Part of a small language model's weights.
Size: 16 layers, width 384, 12 heads of 32, MLP 1536 tanh GELU.
Architecture: RMSNorm before each block, rotary positions, no biases in attention or MLP, tied embeddings.
Training: a variant of Adam for these matrices, 375M tokens.
Each number is 500 + 40 x the weight over its row's rms, rounded and kept within 0 to 999. Layers, rows and columns count from 0. Numbers have three digits each. The size before them is the row's rms in percent of the matrix's.

# layer 10 attention query, 384x384, rms 0.0535, rows 338-351, columns 96-191
097:500481505501480533450570511495445539543442565430511532494503551523548457503507491518467463508455518544536403522431541467555449499402543569485507509497480507517430419529511504509408580522572448488526512459495518454480483455483526498500533576430489455592578537509477530479428468493455502417
099:475488535494455514519479487518557450460508448536496528483483514534497571512587575462488504523494532517474478412569510526483564500522501498455461553467460450486559554423505530556559451549479517585495546500404465473473547478537466546538527435532513503419472425415591584481529536442463480490
088:487480490542502478542510478543527468440520588550462481534488459427442513545565483534527422521517507545517485429543541490532592540519513504466467504474491461492492491530575522514481467541459424466541512479458547481536541557527470456528503444535494544436461496484519531508496544482571533509
090:555561565549516465479547461455527552561470524528503553452464464563487575561503579494469518484474541419477501486488535431517493580436539566484478460551420570549468512405453482574458482470529449472450482518472490457442533444492516447471506465454601425512550478440484441529492465499501501456
103:499421471495489495499463497489527524556533519478561475533516558494552472512488487542568489541505569457530494608440512478421466492469471496557488500521476600513468466470467480533527534476498495521566476480579458487374407506457490553458533473487558567496507511497478452514453569488473468445
083:501507511477521547463528438451489454454478571427547444454446498579497529527503523544412463487500532535555489437601456516504456459528528557531425508512530472485484471542524449500551522440507579547502440502467547476484570479538480498535465492458519517509590451507419555496526438550524494472
108:579509495488510490509506532477496526564492519568515491536537443529528463457626486513561485507471495485535491520453549539529524506437482520560465504581461480522528472519538497503404542548547489542504500549552459508568504398561495493494502527421478566520450579488473529468501449444524477517
095:463411528518466480587461518533461482457546568526520569525513573544587416531536490484522447581526469556474495553556486552440513457479471513492540495510560518507495495532516560461557517498472535535523455482478532456466522592534452489484525540535495516471400544481509466460474525548451489471
123:473536492506572488472442563493512494521521508401559496446454457501522410473493546466517478446493485463568512528423507559525469592466513511521475494481521460486430458516432476476461504507577502527473545538471492477537498449523580511585508503460494464483470510387528570462566541508483464484
108:483462542463559523521503428500530432440493503509475467518560465568491461418525505558496557438433505509548491503498530547532504603455414517513440457487536470555498466520463474476495474537467492503535489500466449444395558559553508582505559516452474489526437515443521559446515564482447513496
112:622544509575475572490484417474465479522559406519441542407557527500470489448456492451438483517489496487459502564542530490474539374432458525493462482576464561535502506496506545557466512449531511493520471514522513502568519456498479423512515444466462474475515518511459484545512445474491478528
106:504542503529463455547458512517477441573503533483428547527551495521541485502462473495544534495553492558503397594550528451482513533616550495463491547513495513551525410479468503484497450530435477506550511432458594549550476487558516545482521441489513459478497575522474471485530512510541420501
111:499522507559447487514489472505448550546550450538468557473553497498441549471462458496502540518549516456443480534500517426418551436521512524466563494567417516521481544468522490549489548488527447477513540416487522526527493486509469484489510444482521506472566478510407427557444443415545500448
118:395482516430548514483502508507437519515520519437574506501427423506552515517560514490518475460509501502599498426415452482489452571541458495464499512420517433433505473520469446488487477576485480485440545530462470492450499515532573567468509551471492505519455431466537542416527555497489508499
# layer 10 attention key, 384x384, rms 0.0527, rows 338-351, columns 96-191
096:556548492505525575504411492512550476562531431507501492517469483467502468471509505566456532522515571599485519442502516521529495527508448455462452520448489513492536533467528559492496482578455497466511512513530479441497506423503496510514429426524569552474440509540470534496552493466575497527
086:520457491488536558536558533489528500503542524519444511523469521483467574539488567429491469510491505473500525519427524456483513627547507420489555455494484480563404620538516509536504453537516552487529504458541503572530450484489539471543511621492534468371525476452464466563517549530523534470
090:538480487466442552529598530494513489506517492479529502479485501532528550502502552485502465466484521492489549527385510474493475650558489526540473515500499537591494521552520511463497497520473547484530521503527529544559456491480575433530568545527502506443526494446464543461543512571516531547
111:464525534496523477482520435535446491498493459477504524493555543477514456481548436497460529516521491504528495430502530496404505430516534539566571543556397485458445368490499501503514501472457438523420509477442457416482522489495456544521473534483494550632478458468549520509451428453481526466
106:513497474517457495471445523481504481465494530554457470504473463464536507499494499524453521491379462495468466447552395526556528465440509499513452512522484532491510501494528487546534522531407438517537498503529503476479513548471527518539522507562514479489491503525522472537513470476552493503
121:460509493525536431509466466493423505461456482476503568485524515504525465511470425553511490465503495501489419475529540514531510422528542609476540474533495480435576400447493518455476540443516495458462455479431511477503523526486454475486443432502485501584496515490431509526471429475522504564
103:520515526456436534547560534470547488535481485504527432524534516410550480506564582489478454513524546523479574480378484510492496572491494563485497555463505526510495523468464498466495439474505506551510483529506497525497471555516533506454498512501518572546437487482523441435504496484453530494
124:593504530451468490546461506505542453482493480525539464428473491477439546544545572534484496459486560548503520487506471424624479572550501465462431496493524518484477576557501435561496464504499473499555517516563522531482473493524580412507544433535500467398460440520487498416483505500556526527
128:349514526472562537537488524458568537475450477450508470524534487468483534437456529542512496516425478453540440531542497536522511519495518503509490548488509484477553473429459506466542505481549518551488509547481493453490525497501516556475542488477457516553449546504573445503550522424410498439
105:497471476494446500519474489457538476526450486484516466487582506475473530436470505513516473433582511546501468451492481482585512447532485525519450497582504604492496497500521502482491460518533485521479467584502444404472484549469479548531480378509454486466455507490507497477522534466442444499
109:527537484562518550523568443513517499508523476473493506456569503487468553566533434421457538521478439449468477498475526461399538541555553498520495510554417506512518458528500485495539495512533486525532510426486468530478478455457436515543479583512545509517624429502438475540489496530555594498
112:504487471496468522514509517506538570441448539546599454516418404442452509512494474455474497487535497493529514468441533483567507510404456483506461426408493529510527568441512478502498467525511531489525498482486463541499477561539487541454478467451487561487530545481490464476532529560503490444
109:502495461524510500477510459536468524482539551515495411522456482471475518524460427476484501491456493479442565488430456464442585504503528520497496507533442508542507496479522440508496496534478443503501558458559532528486511495480497514604504548509547505501604425484484523506530536507528591486
119:471495536446533491525416535486505521513460451531516509530436512506524452463467501511561479408508504499571483496550464550595486451505446443520508513462555455442485503467512492444491523461467496468450519605464538439493517518513549535415504415478494460538442553544553549488511469488402418468
# layer 10 attention value, 384x384, rms 0.0432, rows 320-339, columns 96-191
103:504492606452461512546461490488498506475550482525545431409531451582556495430535461447489510486521567473495510472453450488504540580514449511508537518533489482522483517414434565467499456515527521495504506530456499470468528523505490525514478568491493484487445476510540454477601474479531490450
116:517553593446389488570438460495465496523531475519524456515463589587450475414502495513510559565496621549541527547550475476503483577485455511516462538505519490493503522528541552429499550505460474523461494422522535518455541535464477434449526471589454510531465472543532495463530478455498517497
102:454525469488449428568500531503547470479516461528469485560559582474492461428498459470527450533473442468588510538480481474534502519514458494485560460498508488460523462467535500494465572481429509478516517481431522480525492493497557445491488414568499437471523511505497461496400517534530532582
105:545433533519533484498596516528465523550482482515396470552451539473519463487555550494483514472552550511484446525543519486521521536524495531529475527499537501533508522575454526454492497545447452458511547440507519485471457539545537540452468524432501483496485512511456468482472483477463487487
104:481509547464589565500470543574493491538521484448512487526488576455449523461515526489484476391517529448462476575528462549553527519507483549475391554480553505495493486509419522509520377504493465504542521511556479552489503465470484545473458413454439552450479508507437479474506475520483506567
106:535454506615537516521463562538485478493488487489604512515491489508504433531466489503523458445473533526474545544476514583518526468501488516505448552541510551513492534505551506509490582487458481440452526474503528440506519497537538524532501499463479536528459537544504524528406606515514519485
105:534497511476412516505481430432458515486525503501451521483525408522507484425439489484358567458497530571465513492506519479479472491451463583499535515509509481468545502561473548528486504528460574518532530468495489533462485598490527462471484431524473541540519486467564458499619550549471434538
114:491547459529462509522553455521511430483498500483506394560500486387546413553509453512525387497505494466417454510522528464508453562476540561525586535465522521465475432481461504446509494513508484506520467542473517488469412494493495466475547442507559466500512516491506462495496587492488475517
106:450454546415466490561552473512529507542464439409520431542487463456488533512441477409523479520535510442494560513463438527569507504550472432521494500506514492456505444494471476418467488477516474522540521544439546437460439551485546448528539471507504560511471474504444546501435442471494496481
105:487479501412526565557499521493472511527534529484473563554522551512461496501410557473487479517483475465536497432517469549470531452523506459518406554456471480523546485472505455547501493542501462489462488497478514504490480464458463549510496489486505499510456508481525429543472471441450445524
113:474539501481564444565535568465531412490434469500456489476450508503518442446514489509538431459465596523432438548531443475468513407545491515466483528472557563456467497470461512564541501543505403512507511483427479497552500479469522506479553598499496498461536432439512521482450438470482475497
103:560462591535554542493509425516472525551524608574549534494462510565489448461557496476558533446482573459505546450471498401493479531583512510451558477523471450486477482489536493512551581513475504475521468488494540496481501426506513540494519500475517521542542535474515482547520459514510467507
110:517643490516468496511535457460512522503500463585455495430557523493508526503488515479549525446488401559521438536524444567427509470482492545465539514491518504499509480491478525539494463552511581543563512566545496528496556470497537550481561415457466466524556509558507488446457454488518499514
110:519531506549510480532488514561471420511451557533511526479469528468452504501517494475511535456488453483530556487499525509518474555518414443564455525542448567532506503511563517549480499552436514559531472521540515523449451499582521589514462455549481495502420486518472458434469471498486516508
101:489474492426592525539533495520518443488492494496499445528554520499486478458586464484510429501574465519495517512462449492495494557511420510538462512493482485455556480455576509490489420546461473459497550513499487502536532482513509522548493461524421520473516443504473503483440440457513512533
113:433570504458469467463537570473517460495455512471460496418475428400466564464547524576467496414510475473464517510472475563540510545546489500521559436489464499494445528444507538579562499537498586562558519474441461522486566467499486474468512533518430494441504522498451451470489403501504526509
108:460520429520503446495520538548489512532522518490533484458502543477471523454483429492481572475468559564510407507522469549552507410489496472492498485473449511495463527491545483571521522512477427562515429502489498473482528590534532437471534488493446540512442508542526537533476420471571524540
105:511496509489521551491532487471482505499495502499540556528489569552472472596532557449562411500474530498497562525586500450506532464470566534470468496522535484528497449442558450455509507499550460491495560522521566517527506428492530506523541536456490533527560445565465484475532469501441558487
102:467465505530489485468476465432490530482524503434470528498560538545418531506461506487606616495470417485547567439510523490523455515505522566503515512519468499510509503552509500520488476478425553523484430432512462518502490495409508553500499420548449563533521498485462516543480503499504500520
107:525487488541552469499527487562506456450471526480479561493463450490536499507520514480476533526459409467439509543501463482541435549501503497532496539533495478520529578515492516462529459520480554466469559497529543506529447488548510568544459441472573489454436535566520511513434655506550553486
# layer 10 attention output (transposed), 384x384, rms 0.0426, rows 320-339, columns 96-191
110:531447523563513501551496456445483469553555421524473493492538504472479467546500535535453533480529579440455503472515460555500494561508500520455542447585520509541545564561378444507559424490493432491458553523476481496539569509528473463553561561475463494493525489543459444465530509478486514475
121:567470509486517515525530493497479489481530446532464426494437542459466492407499469557505579501460511491436546536536433508557486529501433515569539548465481441505469485567502509435563437485492473546445530443482470500453516496525511534508520440525517554544516482517524540498479457519476507458
103:478528496456482543512499495515499493532483539545511503476538449486457451480489521564546520550483478494498398505466499463479451482487487434549449458484461527547544507505493519480467524532444516436506508562538492533458425486504519473562473441525491371428553475546470464573422495486418487537
106:516509500485501485579467494563536478482491500492546540592439509389514485472466502477485468553479481467560514470507528619468547519513495409496545526500537466469469452526507599505529474542541429524488523431538545439543485492475559484445515397530547497510438489485515479471472462544525520391
109:481504495476532458519516507622513572536413463534507473525400514466540557454558442450513442430511510457547533498544469589538509516489492500474526487540525472472467487535472507588539482501589438539479570488510470554511480528489511470408451460470529520471481485505479511424484456477546538474
106:512470464537465477474501551558531495507493491502465557514476490504519487486472555527513562584524348506509455461451511522463538480530552430492494495479522443528497479461519490563473542457494470495491526453476497520463447501511454495513547522479502440433467464522528443428548554518510488472
109:500453429472532522471511453457493492490506497457520500532432470549450463417446509509469550490529521527478567503515479517469507555525450488506500480523471526411551524619509434505497454482437479537495542446451491489479451484445484464499468509542471499515482409506527462526505510524514494486
115:457450468476527508453450526431499484488431508537478513513506469392483497522480498459433534513492514531471519487518509467469523532498513448472501479589465544442566499484486538505516507462443492455566421458531503466524448531504472566520555447550521558478527532461478568587507498546470545461
107:452542524390518482469520492556544522479467525489575397562521534417478566509492495493528497567493540476471500459425542466568498458557492504524548454523526455586451492512504514546508500463519465519528481469460497546426487513486561448499490429418518503476472528508510499503484451493508527471
110:479523547495561473551557407543478553492518548495506496575463523514583525547480499516520429456518526509572478519471472489454530488457566480494573562500502486465494438543509463475461540522422509576524518541456569520424459537548463501418518522400527535481492570467493537448565460556467479527
113:487513528552473501463427503487528475467536482456470488462539491487526465501467473451558508442474495504528477507609467532415536496551543465443620489544546549505460463498466477482537447524507488529450515544486563466570491428492493547499527490483491444487493509481529457492475438500506479442
106:462498525479509559474610457441492473497535535567488541518510460509498462525454508581489551524499492465398483503554476465543472544544502492524532418528444518500529488553479522527443475528486519509464491479525602532507553552502590461533530520494511483577500434419462505501506521473525541438
110:537576465574500510523499465448469547539532470541492484493412519461453526506521488460510517466550518493521472480526469533472478544461424508561444487552499557434500520523459512481564438554494556512482529540482479521528445431496499537519529488557462436497532506515486445445505437460434458478
112:482572497515509455562471534547492494532403552483506515503476530450567489500475473517523467579556508491503544486479507555490482554469524454555462482458471504531507529519548454537511550497523535597555454427503549545469425511492518466471516445506511476467471463523530524456428445483503484458
103:531510478522510480528534492481519532547481478519524463529484469434576521513496521454497461441499557502561399494523503566491482572405494491499511459562508469528419503506539550489426461528486512475499498571544540596525511523582520446516459417449439437483546530497492464485426497476470543518
117:525584491491470448425478515487499498473494505501521503448595496531479478514565434524490502498560520483474511543523496514495461564532515490467545426515448529499477547574459489567498502521532536534526469545450474598502511443408536533515477524529452470482480444520478376457473473471479504458
111:532504457489489493544517521486449492552494506498588468448418491487516463443511547556488523480517535508522482535465488565520550536522382486504533527431471473488438556508468476490502503464494483454511554451468452493512455467515484609505452408529451495495532520514523500508580424515490462442
109:470530465436541525470535524524516565502459496486438543546474482561523489513502459515502543524494542535549513507538464410454515466500530462513562431466598474538510421455457561495497451500492591481429458546543547504514508496490565528507582519503480516523518529469524455519540442517494555470
101:474489506548503560483517470544510549511472582489562503538430480453465535520507526484525520544515505467496558474526501408584456497528473539516525531481467478470509543587479484519576459458483485528523481443451464509412489513429493511448539543539545559444473500531499489541522478490472470552
113:525442452529505497493504514478530486464518486457429524536529485506509459611524545451470469555474448529470482523488542609546503485451551466484469577470516511485463481462495504504426541499494439431537455538521505473580459480548441442546465521519531450427507514486578500546489577522531547498